config.toml
intermediate_size = 896
hidden_act = "gelu"
norm = "layernorm"
attn_scale = 0.125
init_std_qkv = 0.0449
optimizer = "soap_variant"
beta1 = 0.95
weight_decay = 0.091
lr_head = 0.00745
max_seq_len = 1024
doc_mask = true
max_steps = 2987
dataset = "wikipedia_en"
Each number is 500 + 40 x the weight over its row's rms, rounded and kept within 0 to 999. Layers, rows and columns count from 0. Numbers have three digits each. The size before them is the row's rms in percent of the matrix's.

# layer 2 MLP up, 896x224, rms 0.122, rows 767-891, columns 0-111
088:525550469496474501496502477562517511473525464474573491456525435578499531469553458420534581587491518444534501512468543529513502527564557560521621446503536464479497507435501470481523532534494485505487512516511514474503501443417425561487508559517472512521474424449495594477526524472494579479509528497561493408478516549449594488430519462497
094:494496464500461479494495481521389475559569459521535529544485521495463512479461567553533492567465475501507486434542498430522421535483432462505488507543529441525486542503529508552484563512522593388538495512557526566571526534483483488515429553479514545500507483478537505457471583474517571537468503445547444508482470618531444516470464498470
093:501508516547450499453532552543534493526530489497475530449500524451542554425464486621471540526465538514474539471512497405409474541458533487541515521526537466429487541498458533471529477409535546490463510565494501481559441567580446484512465470511496521502538520476434468522493495485457577523585469469459490441508468386469517484547522468458
106:490529548445417436475510501442455457547566508488505553466444475564407477495495490445474468497493496465543578538524508470479558549524526452478529468485553448476435548536461502422414474488587562477449530450519545499526486499517539503495493503485556507468618477523506557389503442501484494480496447639488507502520535476521499545521469412506
103:533511462523499481543453546549464544515411459483485488463541501482508468421454482508473585538474501513473522517469487554481487496496549476468479563473476468467506537555490528550420517494522514492504550474534503482506534498442606496517499532518519464502488517500511533526522527505533510518485520508500472542578413475552472542452449537506
111:422478456486508528442547534458536447523517491474502564471465531498556429511524464530467588438462490443438471428478517475501513474483483484520553537454530549531392491534483513509533477544461586510529518480523507472466602553560488526461554443466534470548510498498461451514480507554505474512490473515469550523497511522509548446512578455537
091:485537499430459486436504502518521565493488491444512505481532474416470464542468515562532517487574526484540468490497451499398510508524489456457552524506412493468466528491554448563563484566511490585493612559495448465543553526505438517534460483510491478481418482545546517504442508519530517513520516471473433485421469559491473485456461482575
104:490553492465506527502537521409545529580489467560488510521463604477523478453490488531467446452462532494503512523463503432586463507517570468508508471525531476496413474521501492520503432514499464525483471485463498460462550515532481482441532485531532397463505441520452501471509558546470555524450534568473507511497517542449508536485467446480
098:522498504486417540563461478537492511521510548548577516440484463530502521443505458557464443546505507483445483500530505595480505463529527537482566523447535474432401536525512517535462466514505514491511506529508483555516464564487499522471507468507493452471487519478471428446577474424422477582463505504502518487547546538543578538473490507473
088:477548485448505474422521430501539521532506476489512523482507555526454456535499511546541562495425560496529515464548531532506464481536484468529516522523496535507536471524438407543489541489472558446502489501460517448539510494471597527506545459472533465571480492387497493488440489561543511454476454525478499550459444534501458524449468511554
109:545504492555429540473540441461482468511469492555469455457454537505419457570528552511509540484538504508476528418509543499503494461523539442433471493529529494574510524491512488480517443504554491545420567426517549438484503535507594488444513585555487573563515517511541448584556534540489506486466435426472521494507541462533468522564505540512
103:436478482491463526491525450497554514591528526555506480541496495530529469549488525508443506475435466566494527433513466493536537501493496502545510542452538483542534556548439481482506517533445483406531530500524522456443540529543476495486556484557502413515565486399470479412537570460443542493461419562505516473543478615547473470542556538477
100:575485445552504509518541547528521599502522540497564536492569467439550546482512523511527485502509517498465478457446490499489490476500533482528482530469534458419489482525495518423481467466416515590475486493481508511509539515520531505494583535453483488528525438518534456452495424456516487440522444501455510481514589523509527527522482541525
100:612466505502537464593440463533480434441468477439474486511610516414575521499500451465552471481484494529538477485446529516465492476512547545434523520483529475530555493510504487488472537500485531498477514472554496498447506471447563477523526511497451508479528529517507486475486480508470407465517431416480494528505477521519497474531396513477
102:497534456505478524520540526458581533515520481536539516457459511472478506467483538536488502482553506518615549477532502475473471560501486528538454498521525559492531510522458559492444395540468528452507540354489477455544486500541477513549471558534533542493471448543515525447518555539481501460488423557508477465528409466481486539524494522421
092:568525486509507466505415533548448478612457492487520513498472491478473545526474556476439516523475575507466467531504455503477450528511516483514432544474468471558478504500447478451462500445578498580469532508520502423527529485562540546497516550478525456478558400457484453563471477545560545464488481510470527495516462483461502533547403561491
106:505543448521471451429503490478449434483500471523548471423498472482407503469544502431503436519582541431495472553482551542532499483491387561533521424521532480483448528587536470531458521554504467588511478544482482516494540439458570541466475484460474471539506470544517506557483532495456515601504471503529477499444429505528581508571477495562
096:503451489524493513488532485441524470487488535476467485468540509484460512495478498491541430512535487501476456469510515492482549517480469507517561572512467430396489545497535492555443505551438509587531421463523518573537496558530516465522511466495480420546495608458559568506511485507487429489498482521570490592542471495478415522489536503450
107:509501419473569477473482448473441443483473521495439489517549499513510531441506519548471536440490504491508536499505525516474383483434505526546459565535566540527539489481512483512511543536524549493444471471515491444518496510544525520495445531513499575506465503482495485477489488491519518467505535485472441526500435508534430424471537514460
094:428532474539525526500462542499548517533461529523519481489464459461429463531521462481416507436516454443476501416467501467508541489514492512467441612447503456512439554493516563480475526524472520548459502561486500474476511489460503430503525414489542452493510521517531535472578447503486481467478521479498539562569514428582517489562460542582
100:527418545503474505490471489579564508492436526461487528488483515469457525552493436447534541477526463528511550428527476502469443512556530457576495495476507441426461446451572509549509550584490532464562513459528523514525515478453540554530497586491503463516450560485514505535570550502517442545454490532492528537506481480514535533475509465524
093:512633524516537443453466456450493467465539504499591482517521544573458506564474442507520451492464533435512461519511483591419497550545483493510527500535549516559512488491453491500551497422549503486446565526464417500482499506500481489526461546498574449562472450514536534488485499423478490532437493489504466474471544449478488448527521524545
103:557435582448582505521562469494444500456511503538426428499525469516538470512518508556525473475555586518569525479527468571502534446579488571535485455508499517447502456500502538451486441548498478527500483493469555527476485537497516392554462515477487499526528428429469478581531497486524465509453506514483546482556504531538500504539498506520
105:475491477525500504561512452538563480592497392396533521508502580461555500504482478471518531508526566492523552423394531438504475493454510603515513513540439466477507440524457474464453546500501504452511519509514548527535531435502508511451489466512478508431493474516495503485508504545514521507496477468530454537569541442468504485515485518556
096:566549570495448458501499525442479491518439492540474529508506567587418563485532478547558518543503470464382429498553521462498474511458426446490417507501581521430520502496585517542459479524486508498453477511540508551534549488481487478589549508475495534514531514530530425462527483471486457549478486467532595541439508477474528446562412433457
104:450481507530465440465571476515467489592455569492473518510539531537515438485470471581503505479515480507453496474484547493449505413486491462494538528498498482501517482498501477536492522511481481447438496491518542416554526453555514425561551438514531454621539509464466507547527478537473504596439483468540429466423481477474439545526502466477
109:494432532497458514487526501558492460525478528557466527535549504522544527517501502531568464475527484461515544498524546451514562499501461581520557492566467463514470551509511563455494452529537551507521426466571451564482519626478553464529489515470475534495516500542545610523537468473455439514512540558385507500481542441507511489449533500493
100:522486502457553463573476487500442504510523494558504521431507523519450459464544559594520497433509504466440499516585481445444456460482448501429496468462486525427465505572601458509515524503439532491544520451597556507421480499483401486559437497472538553471501490554482545460556566531570539519494538534486506474546535475515490443521529552452
089:511495497593476437423542523524505492432482505463536532537495585513468506541516485507537578509509497490543499439504522541500539524512544461443482469485534434468467503560523452486461456475617504509539547541512498445494492564485498493473531458556472453433445521486473440499574613524452442590461482459512521463528585541468461479514533560504
110:471481468430493483542492474548542494421488454504454445427463575511526457514529478493390479542490496447509530554475537557597506492510483504434533484507502536515567469490504568503506516426477455468440556536424496477485414560517520489474552538535483427512515502474428546424564492521508530505478505485492522489532565509594489467555522470429
092:462469497504556505430527541509463542492481515560480535519513472531465472500476509479509494479493505480477525501466495533409493519506554506487635551472503439461505560493462506587498471508538495507478502447446561453469557454521526455430491531440567478430511516544571587473467449515519532552477466489450502483532492443561517512515478568507
093:500526533478511563431518460460487499545547512399452569510595537534547485484501502414504521542457501527460527538506564548453562457521488436509463518508460485516521499523442436521463482579517452536466441507525497554477487557471447459426476568576543491470527515482489525511519451538558501440526477492504526478473495451384498537441535489506
103:549506484477439556517495559565487511449482488503538443470530504534476583516532562484479425484521537494548462496570435487506524544547515531427546465529511513555505555489484570524452516433500500515524512539491494471546544461521579541530534452498453536559437408476561490502531441532500520495451509464445442518510571590481610506472493502501
096:466554507497482474532501522444510509459498489495550426533527502439514498490497568504487519476599500510482500507506464467454550556494462529493487490497512528502478513542490466504493459448603508492507563536514433550549431507548531549488506597527538528486505511515474536509514511539533516482496414465471502525519469603517504419484538517584
103:415453550429476449477508440509526451459568510474468515501527460495465502457491472494528453473578491558439416491500495461523503499533418482567476552543503501432463530513458510548529434548547549486497510520521522505566494451590506426511530469522549518513507489532508481517480503439467496534541495525495531538496468511481497480474543495538
106:493505502458509514521464550489536528498561512514485474522480479512482563543530484531490454438511538570530475431514593523471484468557509553443478506460554396522552544488550485454475471431565489533511539522477515485426461484521472491484447515559523546509488515557554530480468432517584466539442466450581559454506491482500526455491514444516
108:494515482450496546542556544441482474457536508568538527539529495539442470535501547475451534458525526485551528521555528552468536445513483488537531549586502497541467477491481474447483479509505509455491505457459511517442501510501516566488528516494480455490558530498524494549486469468492461533522526570374539477479472467569550551483502447424
094:463440531519511503541561556486452450454524468454438456515550472509496574559496525460496514501467502511530504426473624527473470428471453500584546508475533505449490496436516473471443517559471512543502508420584523491408405477506564498509501481502563521511480531593512550505487476478477528523523526482504490462536528585463538443533582439561
106:526453496500471513511498479499451505443513494523525462470436551462524428549484494532519463500465431518470472494575528516474503459469444491484568487511467434454478415459464560458549486556467517496489517476539584518480489543543495492440502458489515463512513543529531406477494508551457523566542508494537544545425545485503547522486525508500
106:494542413458432548525519585414530555527479538533434550494501480524480508470473467507493473514512458538515495479503574502489441475493497522491503529446432493505465528468522529470464465494502434494525460523562530450503384468564487495536437579457472499541483529466481478462579503565551416466496516449501515503496481493599445517522463485441
093:573417490464406570581568545485485549562539539506523536446511470515550492543586422503457451510511529571420523552506492553520509493452501545452509480502489434500480540380479546578412553537496488458477527512535484493526437496466466486457478479539500525454519555476500469490558488599512501459444563460437506496473515541554509509481527548505
106:607530540504556477478491472513461463500497489471515569472468499442498454506461493502518432581534505500452438505467502437463500564514465529529531498510546561552566545444512486502576406470554458515553524500564476469491501505474463479496509437453512517409480462574492587511488533485497494527517566535482579498471487507492499424505475470485
094:564470518552493529542480533514471502461464594581473479421507477551462469466517509540569448432548557460483476527540559532496511498519500573466509488498475478574514560532525498487493460538462485468422496483472475653429472525544518457459535496496539509528461448533496536420531494481462487436504450483436495514477551472511450491564493529508
094:567485451490424437494510563524443419557424515526443482524479471421484477539530503522540489474516530529535501547485466481508444493521489493425478507509504474485456550388478510471480524536535513563531446545597487524583477513482555461470473541463475447499525464517547506479506518497416488475532453503500495464486521489442477443572472464461
101:505492528537499520531421558468526469499497538503445511532473567435477498518510476549497479549560426472474469482527519544458528504468461491502561486458504499598464470457431435517495512468538478445538496449585507451562531456527508439514449565544515501493584549470494507502511491480492538471471501490573448403552473499552456426514582471520
104:504474470516503508544476473526420463482469527499533500491479543496482512472535442489530511489513567576477525522477494613443532481522492552482457532541460500516522542502515560522503511517526486534543449423444569481445505458495460425477479578457514471535456472531508460442441491510489484460548507439402480493567446541487467549500548454444
095:444485519534556476513429454499514581481484549441567506492478491424479477534552457527533575491454493520518522455473508519481505406484443508515550468503547466503523513481462535510515579498557458523522490492494503450511474517469511477442488485426533485421454506536468480428497463532557492425489472489490470554508509444454520503623537543469
102:492520499435492440461532494453542466501534484573511464538454432494511460496455409458491467504497543432492477460499503500507513449530482495499487477478520462540448485501470481482502444522515494503532565527537537488522546507514543517546528504481489500475520547491546476484545441469480521558449468620514515477503508530462496444538508475483
095:477516578525500525479502489510487483491455542560508543557451555470439473495546539485504451495493438542459391462559468465482484518457503470574563527472511406556470514481419500498508509412472564453463530514577531499522535480499459540497517436503580474534538482490485486562498459465478522548526538533498478509469475523475544519540461498450
098:539509477541478552499470476496451526501472485506536432458507619489476553487521554530557573470490521546459459477547518454460482459448539477505561535534495506469602485520454478562559449536513489481507470456440515498513527528551534527475537487552512464507497546504476496525463532535528607484467558531521451503499446472436476475521491517534
101:601545484458515472478532575445459526447584555491486498540465532443514354478496531575590518495510494467484515464501479562503567502526552485516624606502539512490516533548536421483471495526497552515563451473433525515515474487502515460533534496518483486439454512563603507470483511537456455519502433492507467460493466501488566486506495497509
101:482530531422546521556543486543535449447498581483488470522491557461522467542415529540559500471528526557439552494445502437488449415555515544493418479447458480525570527479520536489501532530497438541503451486575556494496493467459471454478465493465554497516439471531539486541469487588509485503454451515548496501493489506447522494515453477584
099:571450474538468520503518488531501545445505530437465544594517487523549516514490453498438485501434553486507486507550552496497457518489480553509515470544451482457484483418473494521582499515488453481474464486514513459542528522514523497443524418594457530519532518554447523435434493479504446495509473466478450515507552463468487493447453600517
089:557548528548552521505453500408515536504481559392497468537472502519493458489484557516511534501522469480470459489639486551507473535548519497462469485405508477565472478493446505498466422498516550497512499396573488531494511524539530515576570465480616469523499475434522475498576498507489463521518474522500472495491527475524545424480520515506
107:451438471520582444453387509492508457511522509526413501491472521479472474440523480443507510499521472547470534532492443531490526497509551539508492499476515492492462517462483587473481509525574561442556497459546534483536485501511534434520467566447552459452535490503514525546501518453529460509425485543456549529504494485601573487620546522559
098:477551466513477425545485452497446516514486524543532465513476515487544488499543461482481503556498502492388479473583474473471492457581427495421545502601500462572516440523543592506482517580502512487473567522409528508445475432471471505483497467631543535474478544537516547419533519452473528547494465425514509484488497489439495545431498502485
101:493481408577519468545551495486567491443538550503467552485498454478444506485415476444536465520522497499486517486546513484471521464524478532494516477472530383450492490529525556492575418590479391487480531426532481468569511470494463437521511486416526491437544587536552517441473492491482522479497421546537548460537507489563500480490504511510
087:548503564507515402521532583475526507516564650538518499485552527470468533487483532514542450509463503538513540424480541466537543443501519501525515491458499506496432491519510424454465575545457476502421545475543616540509457462476491508517476506450510590556470516524574562462483510583555441470487511407495460481511525507438555542518470508537
105:486521507412530494532518426508506523505457554478528473497468525516522427587465473536467563516496444486498504450438497527500512512470553455547448511549543518380539561505579470510484504472464480541472535477410517476515486518485579479473511511458477473555531518470492482480510554541542530504460486476539457467497528539487457455481442502497
088:492487495490497482524483483504480499423497547542512475503467499543444424564554542490541448504559480466451439563483472478485510401466528467546533469397486473541478515477485503430446578496465463540481570530502510508425503451569506512491585537510542518503527460504493539497495522501500516530536563581430432447487527470525547516536436437553
095:458507399514429449523502532482545454588544547497469485513508505497533438496470483466549455438522520522504502491528628471457508507483558483468500457599495526454502444512497550532446502579506534493478513520436457547475591448483427526527476499501498475506501516519491432525530507499469527479480462535486392540521460489572536522510492545411
091:527570536513501438511464469468425445483507527525570424472522511484477502514558464511578539489552463527464539456513445457453449535588427426464475507540539527519445491510542458566476459467481497530462563454514446505550537508518566529503522482492546506490577618553522458537517453469490460532563470556480485492462610541444517460450532494502
095:451489471447461473517499497486489490525510522525489452515455487536393499531520533477564488554533457562526485496562542479594482598563478408486477487539541544534454467569566482534527463557430471477505508525486576452509552506519549416503500458542566477546537555489530481508496499514525478534495496545430456553455385530572441501454530553560
098:534488519443536497476482532482519494539563543508461626470443466472496430489442425493503522421506587488557511481471524499486488491481518479512460553480486504431469471474520534435488512581489535549395481459507497471463525474456551469447543520529534468489437509522478536532560512549502509578531479479475533593532486509468534489490489508447
108:532515550511499481502480450461489565464520465492533507423519540518478519379490422490567475476499415486490475468477515496447452443520478468474523532467510536520517438493471513520524600490516430602509510544509513528455509503476544496566525476414518471530494498544514453474513436511584477497455501508481500496546585560542477460495485448469
104:433536499446536549509497549452501467514505516466508489533497497489459428565517494475505481506488519482515478507464532521480495608527464521489410545471440430552517567478459477530553431495518456434515483509449542531489544427459476556528551577522507478520478514480576480480532481463483547483479568594498476495518443437539509494409535504492
102:514525491369517551584526481535464511510494390488513526489561485521459541562527483480462517533467492409483500546444521487521485488510584622569492542515517429473492460513437523470494520526479451509491436491448527515457541493547453481432540519524509427485520514455494500475595550550519506505522471487527473486493419433464498543539515463476
106:550492502520478489480583471484442460567541534453574538497435528444485515562509537475525502508452419527475497526509547505500499467547459554509477505536540519470588526508493538499524496515453484534471561485547506484449486410534528502520475504522571517478540485507495461514439432477477447485474475452511458495420576512505505428459414447521
102:492491502466488477525505536507547506473615546425448467463535557483537493447479502514459553497456501553498517485535523473523568587473491465465496450485452465512532494447426482510514481511473482509446505537571565462524540512387517457505495607470560527561519527531495508505509481466504574553458506456455530495465552504546441538555499502446
106:431539492494464489514471519531532483574536550549487524578500523441472524524482470524462452430557474484487531528490530467500571483436455448537540510523494480592493478503530503498607493449518524508471509630517480534533450437455429508499484538541521458482532492520490502485544562461522526547486479511512426499450532465522507482485524485456
093:494522541523537550509487549483496450473540465516539456533493492504514500419524509513527464557404520508461537560518543595471526470587444486567488473498527516478590454546491475593436457562502549472553516470467544526436518484482496556513523424502440583539469470491515447460502505572476525500453552546545451529528526516408508519528524498478
098:501491427552421571522480469496523545556500506470533545483494485506522460571502509472507456454516444529498496426520480512472523514504449483492484519500525519565520489533478504542460525515486618568518566467481463581434526539412515571533478484492589474566430440472522601523555501510543471560508432421510456391528559507517434497479453442521
094:524491476522490469506557467529546444532535556459484506472493453525474470499471507489519495498551495459484399468517529520580474509556502493471538484495466609528480484486503515505476486536474451544501498537428491502519511485480456514595473547555487521482475499493497509450519528449527567490486476506552449595485525556534456578505495501443
090:497528534464501504510500439531496523448472540501543483387475443512480453434501483473488473480424467442498579517492521456484595516456549546550586515529447509475470510452492533539556471572465487481479515500546481578533424488485467558429537525545476504467475541486550512525482486484469508523502442504484574513540493507506543480476537473519
106:487464525423472525508477528542448518541518403421531500522527539475584467524571482556516499491496484498466459512515543533488490455466477509491456560584495457462480516474517488485517452523465434477475477530488487570490534504523511474447504483448462515572548506497517404446529525525553433473461462451465430458514449518543454482521519602476
110:501563506443453509463540552465546484492428462475475368434583495466527499477518523533450442501469516511504441453556469535562474551495474494499507442486471504582468463469507469511531484436452508520507560491511619483490498504526472552548495468526508529515537485475474570457406525473467437539490553531487467456533547502567429509429446505496
098:514526557517471477559486475454524469529403500549536470502568543487514514493456514436480453472516511505427430443484590537478477526446523507496488542421463465540422526466500509453553509508448524554518545485477506514533491506525461456448492430474469469484501594506519509471535497519510535499508543497566502527491488602519551509457429586472
128:501491509487468506458502534457530469527538482492503521499553453487517482523531553555496530474542513537534537503457521487498503527515411473466443475453387486524441572476439590505535487504501528583559514539457476505581539446507520493501502480468467483556474555522475473508530499513482457486470448437496588451538463494486507505551483501386
096:514500445561518573494556505489411496474518489398522478526555526480481485466509518544488515503471465477535480499532517525510485451531499555528503454530492471478520523488452523531451529586508517530532507659489535472548517486545487399479481498519554553492500490545536489565490542432561484458494450395525501476515505491497527496440455515464
107:546519572440490483522500485465557594514545574547511493540480519558521510438579503458485545473528537460577465483473463447561505439518495496487500480575508588468548473470452416486519473468395507567470487477423547509467460460423503501469468485504465443492393456516486594481523479474483460554513451578548505487523502557509505462437485459464
094:446504470500493492462533441506506551516510523496575512437513459586516447484446442463478568492485528458495510521543489507455497466522479497459541480546567523539453517506477483491602528492475443500429531509545545479466543494398461527526502531501534488510483526453494516457485552506472515546492495464535459458463533459491605485467444491473
103:505485444474446564521531462432471485479560584524464504489514561494464536531527475522427533486536558443509485449560469543548495471464447473545501499527489451447485470505467438518459572476567467532463498525489517448436480529465490511497546501445493421511465486467509499513527448468522540556457527563521530552542527430502517484493434543522
102:497498478484494442478467502564502500438529500419486564468458480502487494416514574552509512552522542425582544450549539511559511557494508548529473465516555462478562550502449550522509526505493480523545413537506469506493500537522516481482558470465430531584492434525480462506451499438417482522483439476554439512467528510545548501388525519570
114:461475497532463485600539517494480526457539517535514479528439505507491508534565536521578513463490483433487496551482451482552554441519491447565470486469489507482442499511508516441472419412592497515565500494413433492460503483506468511459491510566428458550558538490545512470549513488540529491488492479472433571508455436576465439527535438507
114:543540459525503475506497562491502509463573514581467536451590482499565577495485567539543497506480414577496504472521572505510438571451533503506491532499478461548473497501549544456479571502450509597478521500507517556531501555497523529511517475546513394541564508518522443515515471467449512506507480443467455447520547499510469455527461465503
091:488498509488515496454491505454478562490394556457541479550429495502475538489541588537506461421428515520518489412561492589495514479576455509543527476491494521510596478496433554443502485473538481502450547489452546538499514490527468512457485580472448492536588456441506467426488512487462553493481456495541432466455553415495561544521449528501
104:510525537499518484535560489525480501493485516457450521448511547520532559542526469557541589501535510564498440493585501540540431476457461558529526447471544490452553501560587581455427526523466472525565455448535450505471480486545489400431500502546446500503578501526439484475488484463564501508455527425533490461459475526424502459507521458419
098:535520478482478473484476455535452568487536468488459511467508478493490442437481538454484498470551459565509567522422495456528473534483559430489491549511485507476471563500432522547502517574445491514580487461503477406500515468528550486509419465514553419532512512485516548479463504502455518548487565498460514555526533517486463466484543438462
090:506557539467509506545534551513525468518487525475492488455519452436499467540489468536514566544444417490442407493519466536511508501473506594477479517505527499489503533507466485499452508567588454501442504445529421551497500462462557443457484545466518520555485514538491459551487461537521535437444604527475394446573529508440437512488440524519
098:538530441518496499484481493527524476514527534524543496520544465463526538498587564467457517561548516485499513480440520481518492494568497554470455456489462557506475580493472492526427548483433458475504460488531493472505506428524514469503535487476513526519535476535462513554414460504496456496518497558492562494443498505440559471458472495518
097:484472491552521468581445456507510502536530480524429515477598385514458543587457520510484536488506531480493520525512468541472496546482463514549477551492534488551495477482498501491458528473477451537532438443510422579478468519524523469512545550492467541520562476450522534511470451495512450510530481574487446504472510493548464469512462449464
101:544538428497420520491530514455555473504415491500531498415522529504550453462494517545502460460464578500532501512526453457490471463428564558476611510553492425475468469480472446486487492446518576529542497468435539474582515522470442444491523513461497490548531461479499504484458522513485577527585441371496442459502495516480474534509479562466
099:532526480509522530522468443584405476488473589563543471516511502490467457547568523482517517587478564522529477478509512477525532570553524522448504489477478417535543588519443507442515474393478596454516539529431515494484467486500475529476493457439496530491446494518520478471451427504527491481449462530566571384474529511470446498465542462485
103:532509547487458512423535459497517465551436541430473541453532473497550511457531444497469504524482484442502536454530507412501500582477495479491565477476575396411470505516550483491537535438497507467556541519533506493546566505550478522570522530551510527458518403484470506478471485537526448558501502474506492465451457520481484458559505547445
104:502556517547460546446463517560516447491587510482572499424466466472427436503471495508449432500494532481544417502493493437514490558517558545478502471514539512547456471517477459515511541512550520467506532597455518414483538512532485540550546556560434544546481500501535545526495562480433489498533534559444506502504511516573548456460499543497
091:515490433484446550490512541527468555590584462492526578525427475435465478565521511475543509457543501471533543503466563509483585527600562516499482483529470476561543478497452463524448446498505508508511514499449542466526545477550585497495504438460552492532470534569525536438522475469521435500507548515430431492525582483483599517436510507512
090:435498452509443498491551482523451502546481494436496527509517522460613506461512529535469493542497519578427487458478494457511476503517482530520521540499468464512446530544536482507507503492481494482527443509475500507536449473564552531509458499510465521541471455536455507498519416551434414506451504546458476455470517453482519496491463499524
099:437491391459525476453477471474556471468536508536473498498501511487444487585517543494502544539449461476525451451515543545509547563506462515520496519486473524572475539530551413544472513494456469517499571425460513448457516407523574486417474507540541461533488566571513527475462553418485478475508554494532472554544526516522461425452544507477
090:435478493467475395478451566500510574521538522562495515506560571472475555522533480421475494464496468503485481571567541524559496527509493536530514461453532467546463527488495547488486535522486452521514536472515513521456479522430404556516503548540485463556510431492492446457557499478459531504503481607515460517552492476511502499510439552473
096:470471449477407491488506501531543490481442381505484530574501534506503505482479511480475464486522574514521526492485490505483521483456520516519542494483456480529490552484516536474491538494471482468490499534559538541473446465429538517522499527413501531529505527480450529487489424499559515514438524539489513506452448537533556495514481458461
109:511472480512523401487563463519556503555519452575506522557519503535476512398460531522482551537540512516496520527489493496441442490476539495507523484465559452486459506428492506440502519579540471539489541483463590576505517451525516429473530423555517497441487512481461553508473558484520467494494526490485568515517443473555503474480548502510
098:541518488476450459639470463519460516553465470486553476501549503448476460516515456440522533494451540539484549470430477541460534533479547472492503446489501545508546499435456551470489545531497527525475483539426457520562550473490501486480450483523483486553507513521490443496476554499508514501549513481425465530457463526447474586462535516426
105:524441461507502474472455444544531529524478475518520580494580396512471463549518446465598501554516477511431465510513488445577539506448474573536470476475538491441459467536582475568439517486475524479560476473498515494530479488504572482505579503538477578501517498443483534539540513515484452622553456559476442516459503552581455438488437550558
089:448495501426501522524461460481494515518527474502468489472523491513449521443520491478452432510527471457536550426486436447495472481457432467528400472491444488476480552529524528453491496452423501604386512578534448523460516507483485527472499560527423474532474497474529438383437507494453561520513461480429446543571627480500494519439467466527
100:495523491499492586503520450492579510553520550568520519477521526455390478521484518511519561472501509465502569544597544521511500474535519493555481540440514463531486470528560482498547488566466493473530498497521491590495448471537472519460496543561508467516507542496521512541546452569497579502483491589432542466520508500560499469422498468456
090:475582495504461489523636510465482541530491519458512457516530475485448544496573539490531575521496483505476496463464464505536570543412467488499569474533519579481520610519465497522460414499427515481445455514501545488508500445472531521530511411467473483458494548480513478517501513516494453555508477436495424492550555490501448530452516395524
098:497524477470492478494618495503502535490464517502506515527616540454475425499522500574478524486476543472518451514518529388480422554469521533533592428461479469386389509438489497468446459530560538502513531453452454456544451515494503442497558554526558526508541483469474486510482444483417465508486510542498469475539443477518460542487512529513
102:489456510539437531542531533566441556474491559494543563524509469556503490449502483506484461560486502460541457550488462578464488522480473563515500451492525430585465526473485483540543585550480493493504523449529528426419549513463501511582538511475574466534507544488533512525495547469515553540383505430516477487430516501561469503455483460447
099:433507437486515525530495451557456498492506491560529506553519536505481479476485502415448488536574539567489558525474477497435561484477394530504581506449456533488523478501405473522530459445471559499500522486449453516455578513510505527439471460543482494487526493482444493484523470558631523506510503497463496487476527492495502454455558596458
098:479544418502415510571545525473534460479474510447515487435478472546493520477440584501422457539571497538513509547551473544486483507495417462477508471526515507500524458466453507519450511428481545414510538478522467430529467555504526448530543448536519547501508518524474482435496548529459440452457492509486514542455516479580496534470568550506
088:522478505553445501455509544517542488466506544451515483514431533469525461521491438541508501537489569512520443556537550541499537581561433505542484507501581523510386510524524504448422488431468525521490477479456432502455444540521468512536507591473464498489497468451542444525519467531519540543557468569541495546530480527479541512478527447554
091:496575442439482470536579500487497505475428496517491508488499508518482526570577466435499506555465456535514465485481555524457499506479523470484532534402499551498507508529433475502450539550449579517566541472449487481477451496479532449513501495505544548488410451560468556452516541508570482520447525406514542526535522539501554496536548518430
108:568467533517477501474440445541542423501484492444513523515535604498494516505487531448543453480480447530477499427518450549462527555462442472523571502523522536479486472480425452505508502472565528502551498535494579498482519474574438454547463522450467540485537536473499563494467513519488431486574499603528492499528473439537478432416465471529
097:473474527506484592421509526562489453486506558468436451553540543453494508520501446480408491505497533399513524536472512527511507509500521527534633493427527529606430477404470485443534493566541407534472548517497518460488525470453431515505465464488481511516468501486522546473435478471565517476471449544467484429496536473536528505484534567528
093:459535486525448450526516563469539528479461574516449530534536533472521482491438609534487458484477501486479496543529475513417510542459531417554512453432478502501495532482443579502482541496471452452455538502493574465553510471499435508433520534529471455527464511483492557476457500522490543466474470467479505489483536599510479577534471536422
114:507403465427480500445497477466475532542512493549450511528454436602552453449521556484518557533470433488570474518552526527524516495458478496522474499528526512510497522514502482561478518533489456483564459378483472477553479495521589460513527516493522382540523536445486492528464490506535474540505542502531547519507533509547433473481503482470
097:557498426521533481494455533445412511480508434550537488542515486563427477501442491446566475551524544496547527482506548471497477492517416535532474451443567523500481502469430508524579468506548465503485484521491432515502506461508528489435540544491500416485554503445555412515538476599493530487473522512468579486520531603455453501526521527550
087:510525436529482524540441464500502497456567559562504489523556489480518461490534525509542485452540550475469515518487459440545563512505477510487461571405535524482492516466565506513540536513491520514422574455532505563529495458546471441474444533528574568580474457431602499417476496500467545528428532591503460467482559446436457537487531468556
109:526484493478502501492588504480534553526474504551533543525561418514560490518575538505552511525466507567497480537572503487509448504489576529426488496479494537490517514505541520470534573494530436472573482439450514495489513500488510372550497572484526497556539517555495558428529476404567459512444501505424511562427425543494491471546544472495
108:562508431468578441487517466498464512499511497495521511546520522557482430522482519447462567534481435502522544477478547458460486515481529518538506462544434492522491512538475484517583489480483430463512491581469529409589463503554492518502425485547455523483486484510420572522394461498459529526508508459446499476521518531510458503528605546443
090:498513478506538465500470490490487501493508543498495462474577451482461569536512498533470448477469599503529530484559570506498567482498515474477554525505485551482483575474371483521530526548444492471494422530532517550477573533573504535456448502440459461546508542449527496474404494510500500479472518468469514498496501539479473497496509563439
091:518499499502585520498459417523486445502419498496559490467562451523433532464518506438520547575497477440506507489464541546520510547444498506498520422555512508509443449433566435493501480536438480483517515505467437504492504414472547524486418590515487518530500529485462490519502516532523514516446522435422528448462468489549427463480546505461
095:534519447536500496446517522463548428531482529471468556492548485589455497455564425466522555544502485529454506559508484496517393509474463553504490574439501505547548480523443452532491542544527537534460466468499460491506483530497423446428541490505499531541539445494455551442498491560468528534499472513510479435465499467454439463495499551516
102:615481413555533484501430557440477484488520447559493458502516559539412497485471500513519449453520555529493556574510489517503549454481461506509490531537489460497506499518487524513479525525458531492470435558538496476453544419511534503528468536495544477462490466460523540476431508486427494513478494490524512523456489503489577484580475536491
099:519411509460472514483466518542473555421464487506486453532515596485475499512536539543520496643469558496520518486531532526435444492498485488441459571456511458539511515463537449521542453472518521483451455562469538547498466461467519487519466531522543542564528557500437487580555506557522481487532542571444468461443540510491486523602469553482